config = dict(
    n_head=8,
    head_dim=32,
    norm_eps=1e-05,
    init_std_qkv=0.0342,
    optimizer='soap_variant',
    lr_head=0.00837,
    warmup_steps=58,
    schedule='wsd',
)
Each number is 500 + 40 x the weight over its row's rms, rounded and kept within 0 to 999. Layers, rows and columns count from 0. Numbers have three digits each. The size before them is the row's rms in percent of the matrix's.

# gate: layer 9 MLP gate, 1024x256, rms 0.241, rows 409-475, columns 128-191
# up: layer 9 MLP up, 1024x256, rms 0.25, rows 409-475, columns 128-191
# down: layer 9 MLP down (transposed), 1024x256, rms 0.227, rows 409-474, columns 128-191
gate409 098:481474463482520503493463522497462566560495493548566486489440450457544486528493513482515529457501493436483540479465517475486484484543543486496518482484548536574506516538510465491573571499553509
up409 094:503507525516516545409515555545523454474497531574490528450453513510482419533448497514491525524503486552508548465425531505456500467516477520557505531457456496482512458457556626485488510574518513
down409 098:462475508504528525472495576520470515549442549536473565425528495479482558435489510478463466557455474507475482509550512492551415487490556378522416524479499530494467554552520472498507465463558496
gate410 104:499418463540521547512498471448491530513455490507442487409494502480461497541458440519564483466565528466501437471559455499568506508523589543462554562520486455531584483494559560525470489470498457
up410 104:501526474544523542418480440454489526394530501515503536501515523487519462500505593487499525524495543562468517503488489435467572494517416498522414485452500521484440508496465451563515555595506480
down410 106:511536547504486494548447500489515549497489493501511516548454437549541471499429530451498537520441450471550546565577535528547527466625464474414536540475488490536480505544446444480482463579450503
gate411 099:438505497514441523465486574484476496511599464499532526502520477519499516490548450451493492455499515457550528594501522482487534472457418503522547455498520536520490508499492544528522501481449503
up411 094:543451508466449511480501478523441432466458557502592520545520524496463468515534488492535485495543436465501439478510470469467516415551557541510453460464452465498461476514580448486520490476437506
down411 098:603499482454483481536504540514473539524537520511520463531478526424503483495476453523507424560503550528489462512403502527485529527490472531533489526502476438502480475566543518469479564524509485
gate412 096:538540545566447544523402516487500506417453532455446532502455448513461481497474453497470550498578475456434499453530431528485439454543532528505524497471500507454542472480411514450510531477499493
up412 102:514457523475543519551424480468448475441514432486463509430518570539455531471531498499504448516498502543467505498540414535452473488493482534484556561507534484556560433545541541470409448504523559
down412 099:478504484437464572484567505572508554424576500569496540529552526483551557501544492488508516495520497489564549530497492424479519505454456520510470470512478546471490515450528483415571467518540468
gate413 098:474507506512471535538572533527524525517511570533583461452483501442511412546556532521487552506478483532544527507511423399485483466448517465632481504491496505510467473507487490547503519467496442
up413 100:517464512528467480527487513469518468557454454486449572494478508582495462481483479458517513487519513525506495469455588447477453526519482487521420495521568507517425451464512491413525508426543510
down413 101:554508488447462478520531499441449432508466421556501463548527597503486567467524471501467463539451483486484490568465592578519472507524484510468538577506499482455505509483549472498513540416532462
gate414 098:449458563530459500488527539540535507476502439573445482455521534522568524432512461497465552514470533517420486438488444486567456481578486506514466502582551494500502446509483416513533583494531459
up414 096:476515457533489550416485461454448445487638480474560514472471524411490441468513432498495477447512550526545526512543502510492535466569493532508444442497541480529535519516481479484476450500567461
down414 094:575472417459519518536458515521527502454486550476482446504545530453592532532568480556469527463519460405484533553492473553502549563453516500457472481532455430543496466423507550476574518541446514
gate415 100:481436484535494509515563498542540504563548561577474437486530529565450482496520530553509574544472518506571485498532431535579521489490532456514496515496494511485408538520490388500454507500567462
up415 097:527458403514445474536588470467506443475558514477469454453525461471464483496495437481547491500458508491526520530429464469508454486549552478541467456511554497453442488522419473456470496595528530
down415 100:489486447527503547498572495491506512509483561553483526459505547445479469490493503550518506461447407499480512491549480522526460506474457459494484478502487485468519541539580477587537471501554524
gate416 099:558502532525456530511481478487547560483437469438540521582510554474491541488439444494575469522440488499566535569421464499448562523478465516496487442455451484423531580534511547375474492516496451
up416 097:498567540497452554561456410488485553484572465524472525546519500509440481457488396463482541539549484538498524592518526453534555430437492525553508479502486498492513570517488437541457428505492548
down416 097:499460557479445436476581522546520517479525542492513466520586536525539475489497498522469478452553467464502466501457480462515455542454487407461492428475494489540536511520558507463500440563502564
gate417 089:603548436483532542500445521505438531533492521525564501504500503514516422479485496519487452502515467588514533446587535526534518454529561498476426449538464573518549500518541530506473467489509546
up417 096:488470418477481557456457530505481558438539541498516538554489551475525475535515437474494484515478434507525535492434499492540491571479500513538509449563521506452506513451470473472402475554514524
down417 091:512506430479395516441499522472447528572480496483472469509469547478452479497513457541511558459514547479540479479522543435490516595590473509532477500455507523569494537524474501452456472478405526
gate418 100:539541398609589507574521487543509510485514461512523474549458625486525480567503487543507463501511561564513483577398551456507516403430497420510471525498470469489508500477436467521528537490454529
up418 102:523465487464467467482457471473451490503478549522474475523529484417487512453567441509435479486577454503429501483558441513428517468474444561519506468452460527444542505432493490453460511504529459
down418 097:502485531473436588467536525451549490506478455580512585518512515491489494441508478498515498511497515435454555470495455411475511495437465453458497548494471487484531482488497483494478483481473470
gate419 098:494519532502432572443476467485452542538510459531471513530448578527518560550514562547582489527541526477560565512591512498468441552454554493469518533517524527514464473501508492438538450477534441
up419 108:497515536531527461564497489464447542511457508585516535455474526544486525513575498564516558511409513549452521503544453574481501466520460532490487479526432547458516552459481452471478443408435505
down419 103:535503444519498489483525579541470515446558521489441529551473524503472497534519458492525567465567585456532534491492454422471507528555471412471512504520521482537511432457414495526511473489468515
gate420 099:533555519506510440508536472524567516547488416556497495463444504453508447466469506492517503496491508474506501495512543495488478513558494538523450491472520447494443471461544558527540542531522471
up420 099:480526541521542528499517490440544507520482520466564518496457460513536496496528515515555517477460485451563465484552560556528507474482477480546485496532500560462508497446462409497462555493537423
down420 108:456567494448452579504492522483491476533500580409522507478518544550442546515481561448493544492495505482492517511411495472534492459540509514492522495515499397555478518458597449473551413466480546
gate421 091:463500457482522483460419466512548464406528484463481466492540466455478426497444476481521544516518504519429482437485471531467533534510484484514478476533519510428444490485453512487511507521462502
up421 096:538484547523505497491514474486495455482513501483465515469473521533509476498422498510465470522440530474500527551435506476503441543483526481514423507512537428460497406497550555515530540511493470
down421 099:447477459548514491491475519511512476548503464532544517502477465481493471463535484531560504536406472521503494502489463520465501506473473525547450484481487560542509486532526520573555496470525494
gate422 097:479518480479493516561419519476514495410528421444555478528467543475536508498551568465496463548503494521501467492543455511414469468499441453579446474504469483560567474470475445520535536501472456
up422 092:506365510556512479515440515473572510525498479498543510546543527499471555490489551549461467537503497450489526467497420450434490523474554483489499516467442543475579445507544475516480586570463471
down422 099:545521563552414468491460485468530504532505501488466509528465551418477462492534520440556512514502506477513501515448528473474541472476548535485519478470605433498477430430526468547485516471529497
gate423 093:512490428527553507518527530509446517511543500530435502555412447476519505577501528543474502463502524487468425524508529440509493550486500397506486496474576512551408542534505469535554483416494442
up423 096:529493573506531431513462508442496516498445424498507470598444557541449551489527548516472498540531517514468545490477477524578437517477512476522489415485539570523455501451529485551530538521480524
down423 096:379598574530495495481462554480514514496500448534488466539522480537524538520419540534477483532498462452435549461514448461449442527502467512449531516458481450460534552501479477518514461493495495
gate424 098:521416521524536492535442520491543441500528515588475510499471427404513502580500478443495487442494451462512524511522494542480491469468450520516497563512486529560510498384486508520477527449494537
up424 102:572535472561501437463540500443478541500454498457478522514494556549533490488557556517474522440494443486512494512408516502513462461470512489513523539462544488411453561547478440489519423483521492
down424 097:491459494565490522496437464482483564457502483475589492505406654492459449522491391500536506531493511550454477496523513528525551535551493480458515479499485466426469591567544481549501418538505539
gate425 099:517547490536482454486547479555426429504508544514517515568444603435495528455498429492469512487452482510445539578517456516518528443462530517523536510598578489512575473488594509437457581449452509
up425 095:537460408527455519490474525442517512544433524487478501557494439575441458478498570530551478527509484482536492433516495463531472556537508494507457443490398478476527514454494558480547569469509516
down425 102:478509547481510469456523498527528438496484564548498481510483491547442463567478473473460457524485477442543486474500558504494548473511508513443482501486472496483508448474509460460557553534511553
gate426 104:486486468479521517459456510554487452623571558537550491472493482513533562498489491503550522514522577494442484488523539488509562495507507463522485468486499509523423547507478494565475546489434493
up426 097:496491547518565498433480559531556496502526463477446534541559526506490538536552562540401535493482585517542470433507504490506524449536484460430457506567443528447488484413477470535477478515465474
down426 099:489527516588498580541578476520532515577529486495513472479504477498497470508498477422535493499485531576491528477459481512476487542506511434505505469502496520575493519544490495540465560542491498
gate427 104:525496542508425509527538485444546481575527492448533575544465513458514555473546493481584506512465531523495487497507529636491517467502544519539537505424458502542483525504485527514480586579524494
up427 098:533479538551501522490479497468489467513578504465433516514438514503510511538549434480556439521470457473528521544564503545471513508492494552498555489518526507432400516448439509531470498435511493
down427 100:496532438542538477504429454446505499483506474461542507496493484481452467533549482593518501449497503513547444533541493560401496464468513471533511477555493516508504517535506519530472525470482534
gate428 093:500559472485487467465502508503460472537494501518447506414458506478553437524533496466496448577423470474614519445575494461521489544514536547451569464420422562501529485542573549491500426496506479
up428 098:531526526508490536432525537542489484465547489514573536486541525504594486497527443527493513469543487547510464497482488500562523504518449428518524458504485469419462512521537504497519516452461544
down428 102:489403490513512535571519532469532507528474498468429568521535537525522452518492530490480431472483549506515482487504486501473477558533497445533527508518506447516506515461460555518442459465500479
gate429 102:483466514512450554575499493418455486542541528520595543506439508502487523414493484486482530457478556423492455569522462488514502522559511538453544461579483494488490501445521446549473490452484539
up429 104:517588548455475470455460484469460483550492435440480457506478432497405465520521428532496443580465509482546468517530510512538533462428525508482464520482521505511500503551436600461485471552507571
down429 109:474541555433519419503536516496460519456470485472533532482484547416490499475639467510467499459563537507486491500477506515529441519489575497398572456510505428478525501505472439514425550509512446
gate430 101:526478554483503515424483487494564527454462565495518500433481553575526508524510487497494533533510522432488502510432503486509498487594453508480534500602439494569433554508534543543530463453559507
up430 102:438534491459559457512451507488535554516522423572500574545503588474556541443481524577521485467546519416474509492578508505462532546541585393576482495512392472465512568488417551484509508467468451
down430 106:486518545485533559535516535494409533470452488558526528502500482497631500448427479527483447485501518539506469496517389498529553521549489530467536450536537525492502417467512521495521534481521478
gate431 085:478442472493495526514409508510457492524473505524538449483564560497512366471437502504483457497495540412492437552584441447524453511452506562490447533500501553473435496495468514516490517472448406
up431 090:501502476510569562518524480547587556540525494518500460454466571552476532486460526443538473580529486538557508485449460530452543459493528470467525426483515507520484509537581529498575495544488553
down431 094:435484441539463484528431508463492439486452584509466526525497438483521481471491500469455474499435544490469447523542521512513504483519530551486503512473511508496528448488529527524463542472597504
gate432 093:446424463540484500516521503533513476585478493522491520494506524572481446519502555514452452524490522525550454441486494535507479482551550447508472479489529454476475406471512477539479457495468511
up432 098:507537532539573528483644510474473536553498543486487527504520537531509597509507482449532479505436531560484440448539447565478451523499448493494484446445526478527520472478474523489516448527513460
down432 100:474468492501461529529456499508501431502517512467508496498519426579470436440481444470463430451508530527482512484522508530515522475465533514517506505470533577521437508496541489465454529501495444
gate433 098:487452378463546498459535566555555549456549515488553483510520502506500510521408492465495445522448589493554514460439524515502418520521499542451509481491528521561434544470473501474543531461486490
up433 089:494460563526459545541502532527488502543519505497508563486519500470546553528518512433472435496488439496555401507436473541537432547501547472462496521486493531414548517500506524561533458435474510
down433 089:469480494565529543443482459566442490521508492549479451485541434479523490550576401518557509494438508490476505492519519483430451473519515419470433521468502511516554509497447504482489538501557515
gate434 098:437510562506503517462534465470556569400495476528514574497450568512531465453427467448512473511420522503521544559485557527490521507462480528497558548502512478482467456479476515501429476451505510
up434 103:470569568451522502379496488524498523494522595462409513469497507556527500514495562512497487506508495524535530509544534545541519482567431513455473479490524491490538516522439524484563591439531498
down434 103:451457488442562441537441502561416460490472472504475489575511533558448455454500521488521502515467478476445563537515440476531459516463510540525539474535485483529511486483510552493492486492507541
gate435 101:535510461484535425489553478450472395483374549593486437471451453538513540467485470508436491456481551593466504513483572602513387582518496537459503528543551509514482526516491468508582475440470447
up435 102:484434530446559488497509469532527513513439474544594516490556605483471531486490494519473485503482476474511475462491496452506489507471490389474534505572479510557481491507491517479439503472571508
down435 103:462523547500537480473487510457466526522468515537501521494481508504526480480494468511504475464449531486486503521527441511467475488449489425515530504535475502486608533496593590510499461486551531
gate436 096:504429490537515504481524485509495560488579498542486525538575460488510514495505480498491483457483534473530622467471474517504520477466451520531426485629562457478469503488470553548534456493501409
up436 091:487514567518494498535526492494541493541451541507461498583494483523481477500381496438593530550531510470495562439482487517522474522542555510518535485530519518491455532556521483443477467559452467
down436 103:532430525511506537468509497445505423518460493428489588551517517536448467495492494536500519464510492443499562460475473433455493520495487496505426460555463495558539494548509529485464502481546492
gate437 108:520498489528506504501463543536471447512525463495501516547484517495507497573533481525520467588511524489553511573625419514487521534396563498426528474505462496511610528391470484520475456466428443
up437 113:467422452505515482500467506568485557472549518512483419511459467450501548540500540531515511484486488514494546480542427524520554530496494559500540520443467470502519428463510508462495484524460460
down437 101:442512456497503467463503565444491484513588499476461514524489526488473463513512518500495526480519480506449497580485499497530497545448505576505476490507458525568536503371503499533475532480513462
gate438 092:460522405487520487454462487499496549471572481421506457497556500433506435573516544444542506508458486408492498606513477503454462496499476459430477529472440527541503525498468501460470506449529406
up438 103:482419504448554554467502498519479450470430576479503471554468542483521419547540437489470413465502481498469510510493533505528487522504517505487457486535436432489489456430502516545414465548429516
down438 101:507547619476484480476481498550453519520516386510547507490531507435493530528534472509442491461545501492516518486510531429518501543437547497531528536486536503491546518531550488475499490531564484
gate439 099:432496426445474466448551473475527460563460577548560479543465524483506506453502500516461515532477484477562566488363503587532479426512448460486514492496513535479528511524472541497575450460487522
up439 102:454455527541437527530519486511506521515500521475556492467554525536510567420556504591428539536447567412456432521472428519577500516491474510479542517469495414468559568464494515511497485484452525
down439 103:454501468482456513515477460546502482525556556483449459510546464454487420508510483443481523554507519475472513509481520473532546431620471536511492510562535489609453562556449535511544529478461489
gate440 096:518499482520497466539516563494545537466533495526568487544473537486519490551516483456513481556538477519479364528496488428499535497484511498511596504513548481487506502475446525393517508521387557
up440 096:473504515509530460455452492491471578473503487541509434550532456554505454505567467505533510512539461527466531437527588473565506457488525531536493474447444484540534523511441516462489485432475562
down440 095:492552456450465520504560472513541515525482478510499525472469537473542501522525504461489505537495437479529536581452490421423444515564509469489468497510510450518473520501550535586559462542452458
gate441 104:502496607521543510562485502425503565469492494571466562505474552528491463572479524547489509572504569530516535508508513553506485504509507468471489472507450471493572455516511497536544494494455497
up441 100:484469458480510422414567475499533511529546483509452495480589478456508480532516533477467584467509522529480549493522500521528442572493537480516446489529548487532507483447490528494466445497427546
down441 098:487562445467498584535491616490479458514548381565456551506537445473525502506449509502523504532459606563474519490520438467528509492430502452446507485489481537564429505516480445525476492449484514
gate442 103:533557496471506550450441547534431531491494447420518519464508493490423477431500459457526506521563565473534496458474498459483470483556509513454499541468574473505471489491519515439470440543504494
up442 098:509534584466419532517469502511538572542529488496486502435517490481391506501494460483441489517475572541480496531462515478518550468494480472452511429536575512568531507509478549491564528475500468
down442 102:512477496538433509516503524418477483495470513482550464507503493535587481572548524442506445484402453501546587469554446529568528477491481501524580527531488480551473485568478514524542526493499452
gate443 102:500475490366504495477537533462510530453521540537488502520452396474485487493470515480557520534540507516543489483531543514560542442593493536587483490532510447536410504501513497491538486490468542
up443 095:414519526506493506431545514519539419500458480456484560460524543539464448574491506525470544483474469471465497559473488415443546513493532485473477493479535526521567480517490508482473480521571547
down443 103:510477516536488487523541526504491540534525498449512457526497601610494503478600492558489509548458536526497523551495488451505463550479474516414514490470539525441494541447493474475471551491472514
gate444 097:524516517445488533493470520484494441582509514524528442423420534469473506581485487551547516541488570519485524485595558546549470521533557481559452576517533533484555555587496477588446504464464523
up444 098:493543522483475503558516564509497419484506540463468509540527549487544484470513498519442474524416466532522494475531513513521533484452477471493503509558555474472487480525471440511469464558441544
down444 099:486542497473532524511514411530452491512502530479607535481465477480519465555497478525511558502478441521561478487483510437512497480440471459507500461510507506441523418508510548473486552566480452
gate445 103:546523534498502507515514445483495484545558494491531477449475464539434438501522530476522530448573413474580496461481540522508466516462497496537516499443469565476477481472528402571522582549537515
up445 107:512506508502439579515521502534515495467404500444526519450591466489590529550464464445526474538449482538457510498492465533567522472557545491494548518581437500523453517511538500499522551494493527
down445 110:508502521536465540407460462516424465534495478501416450537529459539505496467461423494486466486500511486508520461462503564487465464524581500505479557476488405538512491408488449516565467535557529
gate446 102:519486536467614505489493458467426465498503515474502461448487524540482501557492511496396449492546476485466532517525481502521491467476530526534460459437336482487491550469547525529510523493501527
up446 099:447457558585523407459552486513486491531479486483471471526552523505514462495512552467573559552497444453520493533546540524489502469472582556489527506529483587636468459624549493461490454495496447
down446 102:558522511470522514448517463483519530526491622480499488471489451597508529533455496525441499493552472517491453459510549445470513444531447505503390464467471518559429432523439506508441468555505482
gate447 096:528489547473405532501491469547502552483507540463496533474509445483518518557451448499483500479518514474475447546465478512464502447586561601435448499520472531435464481497481511495438489516475508
up447 098:499479564492503512565494488490455509499598462527509521500445546522460475501452533504429495536554542425486521490406490517515465500452493493492470472534469545469439558476586541485440489515495457
down447 102:505491478520531514545520460520571450523547493521440527530545494446541489535403556548476511533437523439517485521573500483516488545500513485556512471565539479558472549443502541563513508546459526
gate448 092:504469498454517530542471492512556552465572485458483418533463501558542397509510495515511474489543514535456412504438474481519503476540483484490447454522496547481508451491503550510510470522531480
up448 095:508470530467495480402527470501516557447544534536522583506538549527537517456508551508472493483562545475449472562475506466486537549454536446481443511501399550458461545559545492478528532481529408
down448 104:480492491512467460554510420536543492417501434515497476489477451393455492468518499536484501560565510512487442464461507426503525476479553533463501528555465467544440475526485580486538500491528517
gate449 111:464453554473508575461515533526537512499516520588525512510551497521495541500463437490455480429428457529511466564494539593481427493500534495466523443465493506506523541545551466508462510430476503
up449 110:515548501543513477484514440590468496466535466449525452499528492477499455511498561482473619533537484512516530432440482450534445509511503445502499556482509556529425512466448533474572546579548480
down449 104:543468508451480482434468561495527512454470551474483493468490505502517492518447515487502544494521589529482514555462551515541465499518494531493453520496465521521462479587486465512520490528502522
gate450 100:480452483476612466509481461498488469468485485506587472538435434543525528576450511439484548464485594522545491579456561507513465510494476539468532556527440476490500560490515484428513466451548550
up450 098:482475383482575526548494478491498557540539511506442482510500504440468510509574523503450432505576460504567458485473450500507485506541464537503533565488586441519559508489475497549445423522489518
down450 095:523512475509466418540494441551499510496491463506559450448490397594500510528501469519481509530534520492577558488465430467490535515511516474511514486502537558570520466514421584524393534522580506
gate451 104:469515490565549486488455508492599453448519547398534475421380487503520543466549519460487528533544484497481485522515487545555467467579469445425516539495537550368482530488509540572506509504466497
up451 095:526420530563476524520560503483528368474451473496455510497539553525515505486529465527459501547462470532463523560440456507485481473566539515536552527478469500517466471512480544439469464533497451
down451 094:547510523539549498520536443487523584418513470434498512566494517487486419532500494488513578514523544462568521487534542520524486483491496506556459500500521492509504485433456471465533477483498383
gate452 098:412534464472535460490458487503452472547547512516437461492451497494468566480496481434459433462521431572529529521512498517489553433545531471461447519450499513576456441539512569547492522450520546
up452 104:512497470437515456532536537449557492466458535459549519510542525487532495482477452531476544543494555518489548534443513563515452504520496515547477588530527523499491509557505454525461524453489496
down452 105:430509564547480508468562528463557509492467466496505518591531569491530475455516482572503491419467538483486479506474515498540479548455539510454480475574495517490447523479453464493434494542509540
gate453 100:547545423484404584516462472451519540437526479532450514548474489547481523421475473484475496496493417517448512550493575466467526503432412515489472500494491560458433474492481536519521589456495415
up453 105:456585507494421487464471448539586455503478487503461584444487496533462520565501538442497422488489505564493515570493553511494467459533525511508498464571524492517428447479453519554507482582532502
down453 113:465521524462507476558447487482453473487515516490576470406479509501537423499563476460478545493537584433488466477608506466441533492480429530477463478545443523468462491499501551551469491446478454
gate454 095:526513491465570507469507519496606433464552458491559491504485445464510416552514467521589444496458542463440454501500389540488467500475513503536494466590495513451479499508510474488503512546504478
up454 103:538553465503523508475486463514444466378486529457452519507464443431477523507516464502542498499540511544374492458424473503434530476432488510547534472588590493485528461586477486479481493514433468
down454 104:553531493477495482481555487541550427479549504504561470499478387518514474482536484573498532458491468515551465510524493528443568410473477530420386499548492474527472528483483505533455500497489534
gate455 093:547490528549542484546495449479483515450489476451462499489501502513462551481505469476510501467533500451537468441440574469466426529487432497522433522458482494498494479545580492479438450531487462
up455 092:430463558495499504511488465441502507502507454504390445505503425518532434519603435539403514505530448568560439509532506481525516483510599537485555490478579532507487492501535455443507555561519436
down455 099:451530544513539541473502488510550509479496527496527530547514556562473568522489520496506463468455545595466505522527491562399578448501490476529537539457467495527595455487515501534423498475486532
gate456 100:517503471507535597546515491501444475490559550454521409572516465513508486455525499513469451512493504524463464507469518586430529513596564528509449480496531482477465516520534547471561436495489528
up456 097:534499571584496514490545501490492535452524558519453520490518541510442519505503452523566487580527429490488399490480525534577470470531524466486536543551467508449407522505525411530545549476538499
down456 105:469452490479519537536467496588454485450427522418532479486445488465510507494503479530503549524473475473510390543512482541447486432475516528496457486527553460480517516511519455446515536516557543
gate457 099:459454488491546555534580462562438442497540570469445447470511510501545516486578465522453495489525495446498506526524562468436557484502531454550559527460561501497540460530438550474504541417413534
up457 104:481537480484526577552479513492545516556582561478496456513515486481547511526543430458478501479463512480449490525459433536408525548476516551486502444503442517462513488527512489478479502455423537
down457 100:513466469524484547505494467507516545540459501433474439486458487499523493509510563451539495586448539548496505518532454569513563532471474530472553507456555605515515560465443497467506489477493452
gate458 109:599524485444428546497485500523537481527572498493489449532449537563501453432448535438474548482450495506516447550503463513466537512515493417529529501504491521481480455529513492450464478460523430
up458 114:404499531532528533392522489492602517536514495503507488489482561499531500467479598514431569569467488457528434472373483513564475553451506518448474547480527533538453428546511478457534444446540477
down458 094:508507578515548544495513485463454576546419500521504479417518441491516485480547467514520494554514476505497507496471452508551482466431494464583430524480442512458550468557499462502466518556522504
gate459 102:466457521530524532456483526513456423497558467447504455512488512544504501485416517507490500515476473479428479446529560487555540513475460550498558518450500522405570505413556476496552518444546520
up459 092:552572486453490451542489541532435499473403538531553561451430511505452480549628490503480478518466448495570488491498480513478473509563462554517474502619524455507478490523468561506479529570491573
down459 101:540532519447489465529502474525503609565469556502514478489482509469518608474534522497520433461495552460510456535484476578484500402576564477463522501484506508519409533499463496513448533467486485
gate460 095:437475489517502529505538580539516516533495499496538518532550456436544499509548524489540572486481537589585521476532532467502469518484548460567518487505461440384491454478458438532499497535530429
up460 095:544634491482507553476512450486519527535431451471454507487487548479553499498511508533450502510488500545434503504590474518462516464569533601491473469539514556519413489458426536528534485414511539
down460 094:487499479456501526598488474477496446509467458488462531499486477578387496505578462495494538495559507517493483516496444479576573526479482518525535520533539470449516478499531503481525466445478490
gate461 096:429516512528513527513502503521578526557502529431443536413451503506498501548424449447488511527499493473493508486471527507605535539488445532514426487481486422500506464541513574555528452536505592
up461 099:575431465517517483413516458475494444450498506506500509473501559484517438498495551476519518503500505490502583452515489438482511516535515539495545578483439444468441486499506530532543486500535497
down461 103:461478513533543537468478527445510534464472535551547533455476459546492501527464502435493534496510540507490494440521481498474471447531461426493506522491470502542495447463533502491517499471541539
gate462 094:510397512443508529492464504475486457394506544546453526479502527525481516497487503510537473474581513530541461553531506519484429491492490524512503423538487464482521530449449497494477537452525508
up462 094:459539500580429457420521504508484505546548503484488467473483435515480498533466548440486600502509471465448497519495510509574506550496503524511477394507536540449492458451490574485544565534473435
down462 095:561469524527473618457459585420535506480476459556488563452473494540449524415475560463486465533558542571477517480512478482458457479499572505439467405507473573574541476447471449515483527505510522
gate463 111:476523480495534521509473520530479507512502533538495526440527514530549520483503450524540467538529449521355564496584480484459515424498582487443516511522517552495422495504510470453518509468581441
up463 106:494526442487507547495504528531484456539482504539511530484545430532522502483421418549545522535534436556458526529547487500446556526487509506486497515554481492508373470453527475518508571468512513
down463 067:538465556496510465550479520495519515496462488443510468452462583476458523463559519454434449511558564507542492458447521516510525411535480529517497568475472500493539461487476406495443460461508517
gate464 102:449483446463534551471545492453550529511503477534478535445481562496524628548502457492477514517453623530460564528517506491447531510438538507511517485487470451529550485533562466406506524482543480
up464 099:458445445474456523481549487504455542499526510503473489498500480559511571541456531495479478486489515448509527522521471535470512543423517470452483509497536495468523480490494469431494556461500551
down464 103:508479460472537504518534499499432545441481554486471501534531562575545514538516505581493518509548556547535521570517479490457492524464493453500541500535483519461481480493485524527523589504502483
gate465 097:490514520521482520505423531582476525491494533527539411422490554502521547572526512517510497511409512473506507521462545433497545441549502464483509476464473510479543563526433510507528485559529490
up465 097:495521513561529517580545523545492521476490502481495439535482495511536507544490567498491541545450513484493543548510504503491427450444525501514524440493544522472530497538446503567495488430452486
down465 103:466480513598535529486483541516516499433480507551455522480498489507531557579480482421477514533498508495540556552547478467518510458533487503470502547555504461439539495497440522434482446616438482
gate466 102:475548512499501528521480449556542521515551477519459474483431481501504490472521459512499429519512564497520504559521444486479490498420477507454473486549507469435498477497488517463500463436506442
up466 097:488471416519542506453496551530482484486480563534537508529508535478561565557494517528524580625512471448558529561506522479571460534488508506508489464468517594530504563560499510497487499486599519
down466 098:572518540486459521433562439479498576472521565435473471493450451515512510507525484469473487472506516492508492476535493495519438573551580497484458475439469457493544512495504478464498480531451514
gate467 093:537442566468485459523471461543446427518493501534453479503461406530440466595515407474552473515487585466461509537477540475489534507518499557498458488498450505479555517443419483567512493435490494
up467 097:548495450480548435525445495478496500489427438464473497494489464516488472471463423521579498471447516453452502524511441581455452543498496455515546566460445533420479523438603565526497598495453595
down467 103:584481465467582463447558515493521516447555452529553544505522569455494431536473511405533567512496477466467489465465494560498516437505447364543447492491486562482441523546500539488510517487580593
gate468 097:527469451465439494480428461511526504456524512481476520514519491446558523463439545409528514497543496520508526492494437492597528475436491373493438525468539457466597582503477455507549493502561479
up468 099:559484429558462462555535506499519493501450493485454518554471473498489493441518431459502430514480505522557513511529497475545455500496517563452549513580493458557512458464485513493596483402495543
down468 103:467525536519482510587462462526467506489479528422517514544551484513552511547502492546482493467517475506492522564566454451543472461473538426519514548556465455441609502508471472520505461499474456
gate469 100:530544428526478557457538558560537526508494474542532561506444518487516517541414499483493486478525508423586503524549432560530458567546538493517494461530508506487505523544551518491467487441488468
up469 087:478551523461457469499572585496552505529537470565495439493490459535426499482494513489482477499572504543523488451502442512475489506512519432516505471437486451484527511540470497538505474580444631
down469 094:457500528529523578503542423544484500550550559528498501502513448506442512453487498592468563532494477455490506485479501501552475491403551491553475480459504548522495459543517581515490508569534556
gate470 108:564478470507501476552524505537447527501538431538553432567368491515480561467470557470518514507445492592508450515544480552583499522536492490468558446519483429486519477501533638480475525522483478
up470 107:436512482487432463507487467479480488438450506427503510485426499479493477506524534516594487533498523513405575540430449482457530445503484519439532516545515554532525514448506562500510485470469466
down470 096:499517525533492496456475518441463555480500431547380541438571482449553552562534577544458501538488492469519480533580539495495518426470518529476489515449489529510437488537494480472552533536497485
gate471 091:554467520493502523499547472494488547558549487501470494489574412489506512460543566498404440555502530496516542509424526488495494562566524537517473518468525510428535571427525566498541444492527518
up471 091:458511396514505446519469480453555517474473546526536461397528529494477518495481470478521446449478535537485541516513449507443493565456524488493480531494571463564522475567553549525468493500511573
down471 094:500543487468506455481498566538529513529445451509503492457561520502551539472561550510437473510428447481471492498511474495479487458538505575539494487533602570467477499489511494493468508461549527
gate472 091:564494490537538539553507568462533504492501507499572578494449489528521501509497551414578457507493492386534501570464546536547530500473493516472447559520445460524482509421529487523514412428522511
up472 083:546490523540487496543441450513435518461457491506479479484469478516550487552486495545526572514501427567450464528540525515489549494461540495582559465528492498483508486510513511508549590566463528
down472 090:463509479453459510518434609480514514463480483491473464508526495474480525525493505519466491559475477472526542550545592505523564471475485447469420491535525531462474495570544513430505554475527459
gate473 097:566504529532493443493519476514416502477461517450552494469430532503567527502532540543459497457496520506488555473515491438440443512485462523585447504577493486543536525463549463522536514476467507
up473 099:425504503544582476506545477449527546490532566565526548463510475528498479456480471507518522480565496508526523574477527493459406520503515519475583578477478522475421452531487536497436475431467548
down473 104:494498456515430562516566535560497457515511582474507521479462526503477448481468446560479525473549471579492469473505513538509446555463526465512455522514521496525497560464481510561537521479513485
gate474 105:503500514461513507564509559441574483471513426447521513515505523538547474547491492513484453529526532547530461485462498495491449526524530515473475470470535521468467509486491541555546535471424562
up474 103:447546535520549508520508517582491501501500466420497564530415489517578518527459515493543497527399481548562557529463537482488587515446485493463510498476439466483441514435504562517447533401483520
down474 102:410481473553549564543451522490424471486476501456699449519478489553447413403457467529499478491550482514470516560574451504498604476472527480430465468554504484488450507450447454484525477489519476
gate475 099:450506535486484503525509513532533446515501529539528491548502502466524508439492446426496425431426454521534451409477589501468523492507525513484505471573459517452548453442545510479552497483444527
up475 100:460574483493542553497442506478399509462523431539507458513505451534505446427513554559503577501504445452453513524424475470468538499563541478529473462466545520512442485540533600520487528457454534